Weights of a small GPT-style language model, trained from scratch on English Wikipedia.
Size: 17 layers, width 256, 8 heads of 32, MLP 1024 GELU, vocabulary 8192, 17.6M parameters.
Each number is 500 + 50 x the weight over its row's rms, rounded and kept within 0 to 999. Layers, rows and columns count from 0. Numbers have three digits each. The size before them is the row's rms in percent of the matrix's.

# layer 10 MLP up, 1024x256, rms 0.145, rows 262-368, columns 192-255
101:589519567572365525526545451476489493514470517501558504473479528547464487576522426457436511494438497484543411612507454557509535500413445508413500599482504532577453473446567445556556502489530483
111:486589524491506541489450535545517451469435498409470487509591524448559518513461507557495505455501487477500510492435508448459501482605508497522538473553438463538548566590523489513520474478508485
102:452436529397588507504492438510559544545443445355519533455542560586456520444474484494468575470479462506441511513560446416440471485452476579423535423501569492461464497478433461507482611472466458
097:451398510507539422414576456580540409465370429488460544529538533541520517553556480534456508516542430451514475497481492502394476564578466480493449550495408571509437443438404488527470465484533468
093:444476474403506485558512426502487515440355465583493503446529485512473559442491550431459614421565554473506490563461549512510502561468551593422577534450504529494446498463430407426458448466450504
107:512520545579579573551544432523558520536485456523489501491474466544417529528467479445532404470500490540533411487494560533433496517393546519493412498424562541444609478501452404513447550433618464
088:528569534506567540486627492554455523474524519488586418424534530489479511528583473362473455490450520488482552528467451532478504527452480512463482464465484524411491500517523473635591510575501470
104:472454533562516523567510541589496561567594459433538446499464432416473501468408437611420541522496472470433600491415462444512492523463613624458511544463378435489531519541480444602470490492535457
096:567545481483497498551504527535545528555479545436399470497432590512472502566583473585533449420507480535531534547527423517510518506516459523491456546508463501507551476470418478443471487512586449
096:429430535508529512545457554571525520578463470471432508467451439472561442514471496565509499551465412558499556537488523545552497476484518493473447452488541532517556464518476487487558531472520532
101:534553490557512565533466433483433485519489506414518459497591461494518537459410545521538482478530500482466488439554608491441566403526469473525518548470511431502513494446495646551522490480468453
100:559479505522435471524485492515584566549517477532516533414487518413463535539476441425505470563525490566499529499512425525485559555561487594390530394483475470456477504507483446646585552516436550
100:420523529477523488438494489524458458553472427459509482505435480446450529498542462495482463541553478422503411461513498462491513497406486571495442425542588524462503530558428502521549616563513448
103:480524526538480458418568469435463468483438480497542579524448538456501463555477616445559549525384463462512469579563488479476440515461479499470484501478526481452554572469495565532524523514508584
103:541492529457505433515470547488445444525484541564517529472520444520541411544509500498564586422461397441506521516498553583514488546518534567489482495531459511477494451649385380413618543498402534
104:420433513449520539425435477542518534439500580457508470496501456553474518465448531510500555466504427486504526552478433487461450510483471539623451477598466519486468464534526524496486443574456425
096:424515551446533530512591442517464512466551569476502463525585532438467418521492465481565416558556577433527522520515434556417462472555482538499513510619445563510510506470560567421428479464507542
094:527491521545537463488519530608508408447480463500477497543505504569497510438466437491470527493520527565465534560480472492465541388486445542436504560516445491485464417455473545453580444500436477
101:464517449528523471417582575499540442544464455424428462523497441455501438493485425537429497503568423404459486543409532400540437508515452496464511446402499404488527496591595501480446539397507454
110:580524584429445458461588480488535474493461477476519495442453513642618506444433439454491544473445497496505505493537484563619566410406456512483555481481497431521460474531492459464468534502521498
101:585661514379581486450466544467538564443525529536495531487546419529545498504532554529441583542475496463502461579396419530474586450546562599503558460501455489578503467505558503487479515447427562
104:449448508505461528466557481473458482486496508522519408570482370486478497430533564419503484452554524518489522486527478442428532534424435639485566556511612516421485464472503473453425536482430537
100:524420523462564510550515464459612470576509545516458448474426477566525491495428488489454542547473450430492415477555574503525505521485582491584579569532529458558565556482443564490499551506519495
092:449549564557498567515491654344472446538430480499529481490492465460458543492372490484524485488523578439431499528461464494484540482597491422524538490507541512479488498480430468546524474497470568
109:504480557453418445490464558570566574451461507443502540431475569600480465529531635498506441524540481566561522524584465490511588522502429573511516433450548533490467538510637445448498525566480490
100:477482495487417460398548511492558461429464506458493647609477561505459589538508459498483504424528508523537577548476504496466495523527546536428527586586552528551442542536463459429539547519513470
102:464569489513470565501606531523491508547519503508410458443557506492445534485451503535444465578490523537498562473445503486429528532514586439547610479562418544620524520518496563492438542530557518
105:491382560415561494572441497411385557471469475462439483549495500514541542505492441381561557494484426452471463569426438532526581442505484507559468526539554411562438458517557602507436547494477554
109:643460558439509461515513592544527502548540442515525433480543529471558392521543504408465538482526546545557483494493392503496437447460566574468612476568426371436534551408471533455516567486519474
101:557507469426466574481427498458469495556410560472446491524452474517465580451539468473447571431434625505539447605520456628541400414565509514490520532537465536490494492524546577590531533461504442
109:582467524450414468523496524464433429439547534493424531505462486500506473441460497526458489527546499443428542488468503466443563535487446473544519525466530526526518481430459530540563517520580532
105:504508493496475491483503497498494616531499476480535505413484580518469576517476507475516435464584437551514499507431531411495493507440558469488518564486516466490502527566576485530448494573445462
092:413555410478565454478456483557500505441437527445518520517523501553549529516497461515462457484483593537458435430365523500518501470479599500458512560497494459618581470460564405545468484469402416
098:543543435519555411507541456548549494399525521543416585392553548567468593582484477569512432526523521427600503551562459495515472520523520549451536517484556515526501443461454506432383539517398437
105:546527533475473541444411557505543528581431425437500485421397476527495504470396549587496548487434426572593501425544512477567473540552507507493485535467480535407572541472548520497506442580375391
091:596545460459426554422535561450469522504499501466497445528500423539569456609540517554434549526533440471507416503476521523523464493370502460399484519588548418474515415529514510578371500500537464
097:512496452494450493498473551468585496422452491453530532487503511565607571554416447492511540476556530409402536494584483514486510487483501422471580549495547449526380389484512505561529528530390527
095:555458573412476475499419475514511504596560458547525500510450495536490501474566444533548524545503560559487535501526478507462515501455467519537560454473559508428567452513517457606505503460351574
099:480540524460431502531516595536463431468478475536453590538372547530454430444449536523378554449551484504497450574536447491495510458485514550467448573581561543538470544562450371489453463463492487
117:529560548451493474515474562387408429424497468516451478528472514576528434443469485438438524443524485489450560445414469487474478468511445458515463468405565534434500467490459490560497501460509534
099:518596447467521388524490420564458533551426517452504483530538430508430477480535531414396502440476500521444480473456424426508503467482452466559555373543433488471498483570431576419468505475516570
097:453451519519534556554495467487535525562624526437521428468537449576453490380567543485638435443546491535445473540422536507502505442542461602561485490467523464565590433499483424602532588567558540
098:502590536531545566527614520417462386504495492501421515507499449500536594547496440547552573524541471562482463589492521489523562431616440561489424498420462397516469543501479498543436550524501560
108:577547529478479464577451470538547531461452440472458483495502500522431505511415566502408429512465542463504531456391523463522492471423561445446512438491481550468549472576533563479528491448583507
098:472466488480422426546419520483436565524564650447448471461568441582444487486479569517424513527397507511456437534475499483528509480489483503454483457478515569476509561582482503479498545423517495
103:432567547503495596563479546539500471413426464483618415555541483546402520535512482409513499459432543471450463529405475469553589478419502505415501401478591484507510526541600440522553435447501546
096:535399523485481510503518557567488589471526382480528400539466446423371448510517459472479560475534467485533443538580521518554434431444513579393513457533526501466474538517525448469558548486475515
097:583522547481484467423514493529597411506520460554498469515592533515511495646492503505472534554518468569508516373419427437525472487467469480481612444413490405442464475577422538590521558487465584
109:487458495516489534437509522476412581464572545413522541467605561547487485387567492425499612497476622444464450596487561471521514514519470535581450592493558494509489478537534500367426533636463534
103:493368470425536462558563475548462453418536517416494498474494463420467495481418479506482547453472519593540528408539488448434538487520492488507534509458485582486526413433417510539411441432420437
099:498439512512474578515477426547626401465410521487522484470557354583511556502471440524499465548498580465522536440556589468520596498521598480537550482513534532500464425498472458451558489395495539
100:475519578523481454529363554452481497491435473502571444423504538553403470497433548432440528492574482462528418444428503517525631453531491462641560437408543476457465553468545480508553487438516422
093:609532490496470488543479460436551486578519489530566582478437482456454575481413595508573432588553501498554498488440476421579575486499466547469467483498489501517543531454402396495516505419491516
102:483504409448485454488468443500488539437625420429503614548469418515513444556459481472510442501466504536562533447468442488509481535395462524513563496469431523608447361570426552509470523567545504
098:528507453477534459511486538440552421558447488574484563537544428498457365369459583436596466444554538407568497490473457462515479527574546390437476540464472445615446539588512448453464484465540505
100:436479488512464442448475421481497498460515427430440513485388498498530518508445471468515533578484461569538583520606439514580479473451529401462429498494554508520516496499413512498591393544458429
092:495542465479508463544538625495493530528500494469512477488582529434487521463513473516401547464426480415536473500520498504520495379488519440552548467508517580446542536558489559462491485553517494
094:446504544556550479512488477466455480512593485401508479544473556494499519447452424539521478557477507557530436465439538505594620589626504471462467582434501423522459531595498493554546538559478506
104:482473478529497488415522546530540417370512509580492558549531529550401508488467477544435489568497448444364464568466454469530503586524610540495545485547540483551486577507491474530417519416579554
102:496604499501496503521391573523543434578401487472477551446451482603556472414447476515476424419503420614477543515561413520479535521554577546605560428413530513517533475471480488490537430497429515
099:521510529529503469439423464514543483517674556497528515382489537450513503508452431454506445527593406463515469543489550539586487546585583537476428386518455391507542548486516445518443493558494481
089:491522411536511483462527575505472545549516416481485446523575463504508491545484567560521448520474470515399455455490383482477462471607570596482477505577564499484551497458444533522521439452504433
106:511554517477509396548425414446472529586438435441382448439468426499544485472537557491493465402459558510544523352573549469489534393510513520572536532479557547575531501449451619415549549435447599
101:539586470563506516491457517449438522402449495604462582435540428464598543570455514341511497482524515464494444593501524507525425558390485532526456670515460435480432454483452541514469489480528502
094:550472505475492467474420615468558562515446416490534518382453495535593480447636462556487480425553545566501529463504490412510458570546480504476486490515461377455474457500454400440479424422495530
100:538449504513499541486482610424458460355558503477514460446440478563468508546434520531437469503531484514490591532478385534427456444518474549464580455545466457563553346449568446509446455453537468
088:553480523515494449529596407615450467441433438487532473512507495576454530425490577458526502429522560552550444512500547499506469499588481506463491519503567518493586472512521508434520526520384459
100:564506456498543556518575436499484450500476490407477539495505523577492462434443540480485572624502448428449454538542411490441488492440474508592525546503577454498472437451482566478533475487522462
087:492448443491442483486472516482478421517477532503472481408488504526475437502558546488611593541456594408445452427434439523483469533482511532561541449535524481444526632464433458530581463510510541
104:344496598470573528496594522430463500511475511459528509499451524555477568563554554489488498548415384449522453536443528398550508427497374469449496513534533436556540458493495559438509560542493514
095:460542475472577476491529560549510447583512494470549553406480516592481482518538525415455546401382553472454508456469525471471507529432421535490451524572541494474476519532436536503559428562453482
104:526539563574551542500499506498590573403449570498481488559459506478462486515553481549416467530461451497466528454426467465459539493477510567546511464433520493575484571535439381450576497493525543
098:424450479516469412535579422518563514502496486475535548562456491446482496572517516472535420551535529452465523462464317553522520424557586529412487454573446558435518529472542559551531528556607437
095:509544508528443491510546549435504526577494409505466513531552563515573584487482508474518566526444455500555505515500518522507486480404491492444518527509473534507525459521431466499446546531500580
097:501507553420444595514471433520504480441515497461541449530507479509439598567461481534407592509465548517465574562543566474502555554479506465459489530538547462642566520480566487532469488564533497
102:477503499449556480548424482512465484470432452550501501445537474567591550552511502434562557503508464471495476521482442429466492572492470451539512571490488476449575543560537501444561513492531434
093:520461462437524514495428521494557569500528537501438417432512572535486509462457472477437496465401513465621488576517463572635544451473558545564599535520494541527465533550407497477496558494557521
107:550546454372462497528575523554515484532520548463504452482469440510531563473479498363432443529530546389445550580525440474496540430434507526555590439551501504576543460618499493521519568550488436
094:491496459533513505619526431518499459423527347579460536487610485545583523487522496563443533572457482448461531396551527477463553525541537539474468473533510517487443502444502449531455396510559540
104:497590463508504532574525510493436453538506475540479430446566518572476535449430447487510540501462490540562491427428479547463457469507494540561479511497559457562506383510443546518600465496468490
102:524442526563497449487518534554417526538453470424541450498525501589512490478528556495457524453551545488507407459488496526512583499397502552482449596475582480582515360510560545464420579531576494
096:484505490515478479427505513565465534605546444511532476497539569439519486509577480584433552587490476528556485530481533544543495485496565595550433492531480511575549489512524574519486513501455498
099:524550613461499456476521397578547553503422466458576554497445493565518405511478436579483432576542477448470479509556436436476540506583588531534456499502527508519485541416494462488469474571522509
108:465478457419535607497559472532516454492479561549532569520568406504519555511473528538522474544548424425421428505418547403505490438395463510517454434542497386545488540454472492522539539430495499
114:477525579455486578475580521504393477467524431481516375472531572481589525465503578533500478560393556592494435532440429429509518532585455498502446458490549453626524430492550457457485454489492494
100:546382504555502587537596467484480696502458415562422443458509577489525495518455478495503584509486469518521575509594531572507509473503475442413436475476457522536659480523453504406555449464531475
108:441477511557538544436496531428473522508498565375517531472431517529471556501644531477440459533509448463515493467498522457527563626508402478527550515499480480540427413600399438581519526363454527
097:564461346538517434500483507457488534562514393438456529546449414498567423377555475480530527486618422486399549561448466498513562486534468520531548512484601457482534531553420519448549443519566535
097:521457510443444574584552507486447501539509471474528478505502482506476535440520482446462565579468526391432432475522620417437462509499523541497552464465505571491546518597472469518536542508487461
092:493518467575521474482458539455494517382533528472541583579542472466484456519482473541405587536449417464468535517549556523479521511510454471583457561540448635431537341489556646473523543585430579
093:466588493575506590447473462472502419366492508505502500558463502491511548521510531514440506607436390475532378576461533495428492512460482538552532545545531487544490433552437505520522513548506447
104:528501542508457500493496464592511541487440462464417475472516531466488514511463557535464511448547483569583455423471385486506458430505602557472496544518407474471466505469405423472483638558506465
095:384459575540447584488512402560469535441578472515492503437580523485502490551515494560463543526484396448535486462558433511496549469322508558516441417539464507469501446462495432463499562544518499
102:500506517509467397533465407488490534441657495619443471533555480452533525461523459561491527529488433535487478480474468544552490566548530488514497507424550504530439534498570478518477513497454492
101:459450393491478545438545527488448477506484540468503471454456530483476501507512597486469539472557490493508479561544459477547548510405530501523525473442445450528469532500534461527467518388534493
108:486515482530473397451501578533483493433549551459501544474492553444573521450523522476416601458445470592455494549463470368490505473477410530405483550571425399533475451508445525565551518444458505
101:391381513472533521397502451536512509497437390521505541559510497475419504482412494501505458556476445468398477499425497418546520457455405534418483485469424444487457463460503401480480512477559502
091:516493515561434477427548554478513525451445481474479482541483423480556480542526425529521537444514468521477543515425427538578507547508546380531474440578558474553501476456547550381487533566605505
106:510517625535496578507552565494492505467583358481558508503497519471558591562470535584484498435500474467455597487437437523508556498486537496434428544562493520561564461366510477445566495386486405
095:486463461477503501477477425539493427496407475472494495525497475491466576404513532458465555519559419542472534542607565514527534551482525415547460445533442440572549520479514494537483483560453467
099:492652454534458486473515460506507477528485450509422587534405564544480430568536500518430551483427477539476501518455486457558405466468527505449489453505540409621451589552464533524522487544626481
099:492542454511570557523457619502528434438480569464507527508468444490538455534489463493551439476529473549540426527563535535441517554544495535505504501475556550520498442478367494531371516501470446
099:478481508539488493409539503557513497474444561583462503480471519442496475478554551524541493514447538394542471472550356486509424510519627505498553491442495445548579509443419568491598442454530506
108:491537484510510551551504496533461577414478539460461478511438509530468470544483477571554468468545470598486564472492387534464536551477500549510526532486545511553521449471434471550532492468533494
103:454464476437436514497492550496422469534523570412519361537554524606490533430495517490443404608530491579496582423396480476457416562529479589497540464495438494433419485512478452506524419468538477
093:555406428581457484546470411497483556564509523518531518437506517560472443476419568551538553531529492533556429530563562419607490568485427452562486511544550445504492495564449466634493519501489482
102:518473421566534521443468448396487494509535539496595502392496460491423420504455599474505554460542470488559492537529460469506522478391573490519527468459492528495556469483442577540534484482388458
# layer 10 MLP down (transposed), 1024x256, rms 0.136, rows 262-368, columns 192-255
100:483565545395568544541493563458570490443440448534438584498548496431507555504518484500567391497503483560512516537485494441402513501487476490590612595540585505414427479501525592496460432416480582
106:533489604596524426617568542498517466441489496499434440521468473449482549537486465572505483515569617435543437456525509522505499463482511502495523440443486518545503421475420408489517536457571480
104:500503511490564486551618475451529488490543520424390500556501544531448466517559584482436508376475491488433498525548457509502581495597444545502406429541558488457530534462496447481404478465511514
107:511524491491525568519493493520466509546544507453528501523546572466480511552546560549484496414504514491528409552573554513571457624589558565510475485448558532468515468519421441579560500526495530
090:443507630556505493412527507488570476457504437414488498529430525448538545503460520517483475497389353551529503575564401482458608489507441482573512443570637450522563520503423485476468579559492469
100:494556492491554599460556509603506524508508505478480610545485433499536488495356473552503459530485548499531419474433494563445455443508430481518563414504585436499502542482551502573550479445556469
084:541550489546450388411523544469491445488408479559449550586444532501553563571521526523456420499512591458520502503459546469491503587489499518583571579532487503580586393518536565413445441472467448
107:498418644401512598509545460487533510454437477544494450496515487577493487447477482460431534444487440450565392479462546567526479558476605537498436525478506562518549352525489441503469530546570477
107:493457566468482534434470503460464478547542450521563494533484556427556502349434518504489557536546519405463518447489562519555477452484509478483571574460562427595437537505512545529517531541425548
097:475454441516544415475437487451500468486506467466507581537469423564517529484515549449419454497529457511461552525567522452554492496548510541512523466433453493451543500402505483493495477538479430
094:535488553571485543499490520428491451538484477515602508466525498531553493517535456501485521522487423572588514453406500472499521605490518555475498499549526478458460450463518461458462582471534503
099:485497535468519558487457475492433470639484493469556499529519498530499435516577490536429509485485404393516569498472512489509413434475544524632449493534506512509456450553471508607487500537429551
099:499461511409481449554520504466429560529346541426526525519514573459510460436518521531445580549549541520580411504477520523498609468506494475568433426464538469534558501519428536487549501482434432
103:482494496446482525439578464496495579607383469468470487486520564458537551529523585494457564515480503534424500505515523575513530504451547500576544475521548482464527467545547448585526554493429474
093:508549478471407407453432472556451423452585487406539498513508566478458525477482465544547496449534476520438419543546513573490456532420439443414492570534526544423531525553444615520508430525493506
103:517373549520559574518492559485594582502608478564497507490483518537555569591537578525508459576491522558414526496470576496575482537448539463427536605539494439468537539471519510417484417539451475
094:481450568501430411574450476503508482473520502474507582463414498490544526505603521502434515503467490558465509556477494449601588576478546507467488472554449502472486542425542485519503502563550607
100:571540501524492509556502466479480496511507561529576512445426447440389605543620590445536525593618598574499448484535533473495505504535510477569482548540540533471507576566548493456466600487632511
101:544473581546577515510468491538368436600483516455494510534525447508604467433476567579533470482558535394494451409510492483569503405486453497501574567600528557556573448487508441545494550514450586
109:478548568477498584474546532556555525442483482404560502538520562457541515510526405531522415424489570542468532444491482489475499434514507528520537502511548485515604503487498485479539450560476379
100:446444457559508527526468386532450427603528415498384472569475551395473469484439492497417459496414474426507483570571555528585425444394511490504479460377478504496495465483420493504405477577449603
103:467429477586519466479516513434449482488472512469494478522538355500537532528413513518435486412503537478480481455549453553466545518453463535550518497496507512522575544563522507452564518456437508
109:463511497469485478585404494453509539471481575534468478479505427520560523553416468494498485541539422495449565395483571511577590500547467514524503538522509457521478444600493429542482515498516487
096:533530504409551448533489504489465460516495518488419420566465563537599432480482489446555526541439420527600613465508529488515516473519508549484562519320544418486523534493554482516426509497402486
105:486493553468472497507476447610506551476503546534539511511496497513533559536474571542405480708450505553532452516496502578617493575509521508479553483516531536506446508472557536497412470572489494
110:578456541485495568504505396467478540552429624521575551511511402443437418524444520580480551458503470600459556526540451470509544551474525545493528466564498580514456481482462504454466491556490511
102:537502532560464559518481433519515616557416509495434428492416504502558443368536532547505516476471525509576392428517508466603525469468492504547534389521518496470445503464442564475469535523404474
095:581387423518545558426479530484492473560613518567464514485526561538501480486510428431568548463492594486526492501514451355518552525525404490463503487585467477549528493531523494539449557533584598
113:478565472465469419563541483530584510490361504487527504489515556569541551598541454468542503529583550546510546503440534538519452412428429407574479427518502521453507576501473493573526525524400444
093:579508548553558551563509474486492461531517397493527442557556504538535505452432542573576513546490459578558534447593533569401433488592490460500404480524519512434427438521355562579494462541478448
101:431478456445553497464542474650460515597463508528461497521518426656445457454442466534597525549415503440467574467493565511529536454568487497589450546539477499463491515524484527490547430433524453
107:489540492506451440506427488469448529447495449484554480491587431504526401560490533498517500454540591535499508438526487551545479585464531498519562509392547470419478410468560572554455491575555468
094:502449433541457548493512478483534436493460483582549507430524443452504526496464545493531448480522503398595512453403479583508480536493431500461477528588434527503416514569586540451450541518565548
102:480572491516549572534489514496450478652501389574621487546463538463362571585558491473476533520446539551487432408415441503539517458530492563524462525550480472443527536453450452450442413499578408
104:352400484539507498557412397510514456404492574609512561558587505486479446557590487407536481618377480492515441542461453613499574573530564540493480464534532459443497486475401529564518423459549569
091:486506438459515447462517446584498485523497500467478526482584490531563524490508407441532455555526552494506472417526582483551473456488540473528497437529469517558523534501651527449513549582451439
094:481479465467482483434518469525400555477470536487628473429462477505524424558497545581489463571498543548422537493525461518578521592479502496568471489506629589486483573525543455564519492424504499
095:554517521514576458608512457433482468529488542470651495514408454536508459529376475544482474528503396577488545535552535485531546488515578475477293371524513499427484547452546484448464475434499515
098:540472531508550396412398441436602515381455511500496421484611487473527529538614420418557551516509590489446486496498470503563483544450577464553564463425492539555552564473546492515556505547490558
112:500405534464468485533572501510514466499568467510488457487568503505480481343540537505487562472543509520522403497554474621517533440451533458499521404401531529469585503480535562501558480583528555
101:560485562433567494492606420469529480482470526484517484548493495454505466488437462562525383451403516488460495472433466548470588529519494528481426585505464514461517454497432570452553558430452509
104:510495491505520449515522546436531617576500486470582504437442523458501544429496476523495446544528490467522587356494500531557583499457508476507496603557517418540493545437476643483509487630416564
096:495416561550478497500487502538427498465413507471489508545445507497462419511523548574494553458467580503487459533501596477492415440456482366527506406519506532582569575567525444497555564507427526
113:523536604441434531526499502484403503564504421505500503502495458501478554548453501479524519573463428537472519518524516495497579613519500492472593432553507469499589467472452462481503420471497453
099:531496533463506578513421447536495495465462479462459389456475468426468483566505453523530521455642534443494523538572411455502505445577616473510559572559560534531488484502577549482552528563581471
096:409536500444460603457517475481514463462472552440545476400470457509478533463504492536440556559556374468486391585417508481509454494493520456569454513488380507513538537528554573502517457531440518
098:478478464484446533513507444533574386577452627495473593418529442499463544529510477537443570530507473533509447504448480506474501488508469424602417560540482609488516450379500520494446457407555553
101:589438527511576419501450551512507569427482585464495467509500454533467422535489432525500506475554462529592491480461580484394531504527588460555562563572540562450424570520518583566503498580521483
113:489547444567541413484539484487559450453591548488509527529511524509453592483495516549525485481490531453417433522553497494509581520523618583451447567483545542412552557511484478458509530577460448
101:487566407467594504413509536494548565515520583566504587484574502495407491505464460421539525491416532497536516547563547506483447476437523490432538458496454447505449515537554499475445516518531559
095:504496431547444537522560452557393480567432528416483426524530541521510521541535528456606472500404447620406447565540457560503485464511427542509414463476480456485505467478523440443505503609491445
098:478409381544492448471559446511543545491558468431505506592530520443610478483534484418612484499431501440521530529499542684443516509450435598432545547520581433572425487526398532439537560579504556
089:549521505500487473582499488557539430464543489544498488534570540472510448516587565500528510455390533506505468586481557575462450483529456441564378504489503462501400520508569515481527566617448509
097:454565557464485529526550495452509519447344513456491485475466553462518483423482509500440548414494422453485515601528442673423457500557441502562485517588498484550461507462479450508599586408461458
098:530602455524473486404522516463400456531485566527624431503512550542479493573573567510538542531545484500521506520409599501499448486489467402390451450497498490622558481473463541532555507488482447
098:478456456529488556584488560607463454464544534474419493523495508590495507512491454519476512497544491534566584490420466537554672542468526555526522495476504523404393485444487455484445479584432547
100:477487381472507419482458440450519425544523614448527463527387469576482550464476476533455538583521482548529487486538409450476478514514364486576540530537482471496514448463489446368480529546383484
099:540470544412410548495544473462525454546461464515502543469545492566533430577435499515492474417557483524543544394456556493484456496488470576521604375545521593438457514508547527571418561483482471
097:559501611511586521498499450496509611581530536471648452516527521543487514523439511528572491510399572522482631479485478456561654493499535480476585541463433545507463554475586468598605502489490555
098:438525510532525486454506567510501553575491493514570517503486516524496477541526500546505506475470567506511547493503442487455531513599483520535591408501460531479509457555499457537523451564497430
090:517494493557476508533603519461549499469483490483456432570560468542493537539456519522513572500539575563514549468468488554432489574449501446527590519490469536485508573520506430483581566599563570
094:428510549394570536474507507420518505592484502551557412460569542583530520469504514487419427434540467474492442438547586590512526465548540498502389474510518484509561498503471444532581503630523486
105:506525579543501569466463523532461576573451539488586520582526508524501428553551503466507504423525546529629545571520472526556467468473538507502562536545479470454438523520462489472515516455625425
108:456499513556505495513568548449468624489480423559522528515514495510589501464488485598511451507540515481532461435463462497505508435487513470471357509470462557616528437564538538506471519491429459
100:518567502533446502550469517503562605488497523449506594504556499561500390472478534463462580462483486571479586499499489444516516495513505505536519417570529457508503437536570537479465497541547557
100:529523576428534505491434557542495495546488519483475465496555513461505549444422546574477529508435470488581380544446537363482505578492450429438613502403543526532600520530474566512544502458531483
100:536391515539492566418491475501484485466444415507410550500482535500449512512508505559506423586538470483458594479509468536562471466539492532535432445499526454535431539417564519468513492402538509
110:500504545485457533461564481481515466528492520484551467500533525451503486451561512484588568499529401536464579417550551496483456418551545657554479470506487512534499487462500563423498448470470532
093:422433535494452546544511560509553479469494478479490559551509475458512542541452433494453512496530510561450537482515475453516521404550533495498625519435515587545500483476633539568467489495495525
100:447470463506481497480593478462534495485500508442562523486520526561493445548486462368573452465512581532446516491409511475532564492479526515547574507458471491470522466508532480484513520484464476
099:497484519502381532518394567461564533481501560581626440496523424475551460532446509513500558530409340538451444569524504457431447481514529490455477508538495478510513532528525502481391501462462567
097:532453522501452460573503520518528497493587505505436479408444546482551471518528498572470488526450549558477445515479464536431443557515568465587475490493556583523467521635533494606436476567441449
093:457611494487500596482427523491517517526489481513577510496509553541475533494411459556444512466485473440591472525524533542546505538455413583551475428452614477576506451607563493468529567491518495
093:549461510487524549558542503510475498452523464553518491525505472595472535568477492461404524470517556490550480517500409461525486554493405483573573447450458491555414448501534401561544516494505514
099:547542637534497470559464616479541499539509451547533442469520557500519509477597492515543444445555548446520580415545473550456425499502508515520459501559567489488491527468483509533450535456480493
094:459447504500477497551499389513521482500445555359517481557589499492512487470614546482428530487514454542601441440467517530553511518463441405418463557489454505524500457474543469507512457531336477
096:494467549447526472448498549534583467509543510519464524567444504559461475554502521496464381505554547477457506476524447454542515481536509540561454429472491482484584386353513516572505419446546528
099:509438582498534495491538486516453495521463574532592445519454613461507468475486512392513475476533421430520490562533608591561461541489495457481479427470505509516477416508548549533492508483462478
093:477463578477443521549440597517451517558527558435573498549574461466462562427565441508533462469507570521526480473566543473555450492436519533567601577514440465469456523509598414469551544510447539
103:523444558600563503467545456523504550435479433496473436471412457503545457527506514477469425405558510578463514606532520579543483422425539542472430429505476555485468537508425524509557554522494506
099:489450490545511494477440386501523508446420539506609493528513549454447424470482510495509522636470489499570528558512491500481469458563565455499461389409560514485463458423447468480514514503470500
094:498493499483490503511502431517616506450507563452514524514519503521499485532468502421537477401558543540511454551450476479506651536528465488518614489497434520508556414494461562456510557420462546
096:485488478557632542467586543487419450536521536474457551469513533393502534508492551439528474457534519535459442466385490480476436482485459508509580522478496471536539497502377528517522445435531521
103:551509531532509434498546487390564493478472492636477499499561627585467486584444434453491534500562484487423499564477542551566524533516594554502571433522484458485471541505519467516506510456578530
109:447453508421562532421535490491475633533581466464516507526457477443492517489489542516463474583527412516580482546447451513480471461467450548649471445562501470497485524493566464538478591529511523
104:491464498530534492429428523554486504523513429473398586572518473561487526513453569533440540510446500466514521461494540521505498532476507530489510459508597430500587547496340451541489536559540450
103:541583503412543535533553419449514522571542498540510461471563466532517519591582542471475497506484609521498524445538523512493416456515550579554548408486417536483565520560571536522397507444579447
098:402522488488481593521509449478524442457459530527469459477578590502514508472571456542447482562436571550632415440455555549454419476403465509544533457567424459476427514507519480537580605422458482
100:447477491520481494452539553478494532404554401480501474496520518425521456447433445442619518439511544569500390429477508492512566505527486435494537366538467503460501462460466514509573579503499508
098:550484568530435567597529505449582476444521460506497509532492631528462443538588480562527459465445549473538493451522439543484554437478485498504605551609573477473463458522475469477493479451528521
091:566448552427479544460528500446490517484449523545568504548592471449498517432499533382517506514388475544478564458509475435537581536476502497502407495495522442489512611447534549505477496460450518
110:489466395557554447495488521531546507550638548489459465498457524550460492546610409533391572524475479527552468520455473510499586528494596498507553466607484461424480513452502438531499493384401524
099:534604450488513537483546473545492475492512388534466580501482501555506543488525467521480552522508527486523378519474496562530526490517494394600477498371467475520591564495532525575420453503547583
109:543529525510425564506455436492439431503492482516460526507516484560502479538420505486422536507617510521581457489531539403513439450541559520493589469444499550475619594605412412548509479475490496
095:552545469508504496505507490538470529389504487458393524588619514435530457488430484462463515481558527537534509466473521448484492470525449466437533519524529401423529461460549485569457468516388509
100:428552437564559550480483444511475484451440543571422514540552563498521533504593446616521538593492458562553424510502427536484479514559468430453448449543514542482518479426516459448500519546563517
110:477417585408475486594455492492467436505497557412472534518475484627537517481419488556552404526512416501450540526488536393581523501544494468436535548555493535519600484529440534494482623496530479
091:560396443469447522515486451443521484467567461498573498496375452488414548444505470530544585509537507428501425504516571483517454548517561421560492573467517441488494528464541514480440505427462553
099:539523558525415509534476556514446565574467433457502553488533514508542471477502481498515533486503449418530553421538551545554477484439589587548423424495477548511468465518525545475594588533416493
094:560528551593453538601436391568460514467528479552506545497513471509533525496506465541488433503492540400539415533511491483468521514486509566510570495512519548427492512570504543410591526444530586
099:630483586524510465568462630474513518487541461467426618522555508554504498464461571476568458545492536432489454460434425463384502484483501515465489554496420546442533527429486532477414561527472497
104:501469567562563499370581595605455567489448553587489486484512491604518463477591442469442506512423549486489479523459454526464486496448524532511516504457419473469454549515559490378517503543505557
097:431576436532471483519423483445511504540542463495536564576509422519489522498506510409561551493457553512549477509547504528526475420497485501466466517461590519479491588478642450570532555529450557
108:522443594615609473547517502500546431445537543527402449498457524547592513485475390528487534475455503489515594506523474482491487484478445545515505413459563546558569422484535538608535551475422553
105:595516626443428581506545525506505455493401454380479470454516493612433531502545487489436498531512448509442482533436545536518425512496542554540589544474505549599442592404531512429512483436586574
094:504512517542569523553527576410404497450474473504594468493461545506467457527553472472373479435544545545466654489381505546420494543513548562457435447448449557482507534471521500557558498460574551
108:534466466544471539505506408563620577510564449514468396477487538441479579468460612509372486493497498490491536478513490541556453461459466380514421508519555458504532449529518438501453510467449557